Weights of a small transformer language model: a variant of Adam for these matrices.
Each number is 200 + 40 x the weight over its row's rms, rounded and kept within 0 to 999. Layers, rows and columns count from 0. The size before them is the row's rms in percent of the matrix's.

# up: layer 9 MLP up, 3072x768, rms 0.0327, rows 2496-2506, columns 576-639
# down: layer 9 MLP down (transposed), 3072x768, rms 0.0327, rows 2496-2505, columns 576-639
up2496,097,204,175,201,154,243,203,159,200,279,191,117,102,182,281,146,229,212,210,174,179,242,223,96,308,246,186,248,154,187,204,151,168,155,240,180,240,178,172,201,89,159,207,129,153,169,205,174,165,185,115,232,164,216,181,180,166,241,210,209,140,160,204,163,224
down2496,082,170,147,162,226,139,150,217,165,266,138,301,125,164,199,191,231,208,218,192,239,207,224,220,193,188,201,256,219,204,143,232,217,274,151,229,186,215,215,208,163,138,183,218,205,174,225,203,242,185,201,207,158,224,140,219,220,273,241,290,216,186,191,229,183
up2497,105,212,194,219,196,261,167,164,247,240,233,219,208,180,220,212,195,197,186,240,185,148,230,161,271,176,174,158,224,203,203,245,192,174,201,160,211,243,117,226,222,198,242,159,213,237,78,268,124,199,247,188,243,215,178,223,234,208,114,189,154,75,258,218,192
down2497,090,206,219,196,247,272,194,113,209,201,128,257,179,233,155,182,145,230,156,249,253,195,261,90,186,201,156,239,183,75,260,254,187,119,268,120,172,169,216,184,199,132,120,159,215,200,234,246,206,114,183,222,176,256,286,183,224,179,209,231,231,165,186,217,199
up2498,096,181,200,190,134,146,186,148,163,261,120,183,250,161,239,256,154,324,197,187,199,217,246,156,185,221,87,156,203,277,242,167,260,206,274,211,180,206,174,173,122,191,220,180,175,257,205,227,168,198,232,234,202,192,227,146,238,266,230,206,301,205,165,255,236
down2498,104,266,186,239,203,245,196,205,249,100,220,169,278,206,262,235,195,270,222,245,224,245,244,169,155,232,135,282,176,189,191,148,222,221,193,217,120,206,147,188,206,230,166,202,211,199,297,177,191,163,186,187,200,210,219,205,220,195,160,128,188,199,200,196,184
up2499,104,215,232,238,143,216,221,162,182,148,198,212,173,183,259,247,113,206,218,219,201,130,180,175,195,230,226,192,202,139,159,208,146,182,223,224,227,182,210,141,204,196,235,218,164,196,128,222,196,234,157,194,157,249,139,230,235,199,191,217,212,236,229,181,165
down2499,103,215,236,193,276,167,217,171,145,178,169,235,226,182,275,151,185,218,221,177,203,210,153,206,179,246,205,269,209,167,205,252,223,216,255,252,197,157,156,144,245,180,125,265,171,117,204,197,159,248,220,220,210,222,188,245,237,255,182,175,189,256,215,144,182
up2500,093,189,190,249,211,221,258,162,201,242,170,171,156,186,154,236,200,192,218,213,136,154,189,225,173,303,245,233,166,213,153,189,228,259,124,241,203,186,278,157,230,164,207,173,191,188,220,228,176,185,143,263,247,146,225,240,166,198,114,240,275,271,168,205,211
down2500,095,196,205,133,162,173,170,145,208,233,194,306,200,222,180,202,217,134,257,182,182,160,246,166,214,129,281,197,153,176,229,230,198,208,174,251,185,211,199,223,207,177,218,168,194,183,127,170,254,249,153,190,262,158,239,224,189,192,193,185,245,242,239,161,194
up2501,097,209,228,255,226,133,182,240,201,228,210,218,176,242,212,106,176,172,261,176,168,141,242,173,201,252,224,237,262,193,238,189,175,232,193,206,248,165,136,160,166,210,268,210,231,200,206,183,236,252,199,125,259,183,283,219,168,266,201,187,173,129,214,229,207
down2501,096,158,170,148,254,163,260,228,179,221,222,203,213,189,152,152,202,255,240,105,190,215,186,189,289,198,163,203,179,186,255,165,210,207,196,257,196,199,263,257,189,201,214,148,201,138,101,125,190,188,192,226,201,166,184,161,156,212,251,195,210,214,169,208,169
up2502,111,188,246,217,239,223,251,135,294,214,213,177,151,232,245,235,248,253,183,177,179,275,167,200,233,221,183,157,211,280,205,168,142,218,251,224,222,192,184,177,191,285,277,198,276,176,205,250,179,183,248,163,179,177,165,236,233,195,159,187,190,175,179,263,155
down2502,111,218,123,272,157,217,210,148,259,184,188,187,175,212,125,161,198,227,200,203,150,234,111,214,199,184,181,247,192,140,215,208,167,182,198,215,179,150,248,208,244,137,193,190,243,135,289,189,214,186,203,174,223,190,239,190,214,256,224,205,158,303,196,151,189
up2503,099,132,254,203,205,234,143,226,235,249,222,209,134,200,261,204,153,226,227,196,176,199,233,219,185,212,186,141,175,257,214,233,175,235,216,229,217,152,217,254,271,235,236,229,171,174,208,226,231,281,162,200,235,196,123,180,238,295,208,202,235,167,157,201,190
down2503,096,270,246,283,186,155,182,189,262,219,204,233,143,166,184,195,294,150,268,164,224,194,191,202,75,140,174,239,189,184,184,120,245,196,198,151,184,214,261,179,206,181,158,114,193,195,208,203,307,192,236,219,259,164,215,232,179,215,235,237,185,246,208,273,201
up2504,114,147,265,168,233,158,203,152,112,183,259,191,170,190,179,161,218,208,208,157,152,191,125,103,205,270,257,235,193,276,180,199,119,158,135,221,198,161,172,248,135,224,143,171,216,208,202,246,250,162,193,192,205,184,257,217,210,279,151,210,211,183,214,212,132
down2504,101,153,140,195,158,257,201,165,136,190,231,227,213,182,241,165,188,252,176,168,126,175,215,147,184,164,201,178,172,294,232,203,203,192,118,178,202,221,264,209,207,221,209,152,222,156,131,191,159,185,178,217,155,112,238,239,183,144,212,193,283,226,154,171,190
up2505,098,189,174,201,213,236,194,158,156,221,277,201,148,313,168,191,192,171,223,267,203,250,164,239,197,254,229,158,229,125,189,176,187,265,124,178,230,146,172,131,171,164,218,220,144,140,276,240,248,195,131,263,262,249,140,237,238,241,212,183,225,227,183,237,255
down2505,104,191,195,202,123,252,228,229,127,221,164,171,247,194,182,198,187,227,212,233,243,215,215,110,189,188,236,225,215,253,186,171,214,180,145,202,223,225,218,253,127,154,204,205,259,190,188,181,196,190,187,209,183,168,177,249,149,157,213,195,202,232,186,168,176
up2506,107,239,179,247,178,272,164,210,259,203,203,209,149,220,178,187,333,165,180,184,220,146,185,195,288,233,179,196,122,158,159,229,210,99,187,195,141,175,187,240,179,223,208,205,230,125,218,287,145,214,172,223,213,239,118,214,188,216,205,264,274,133,207,263,222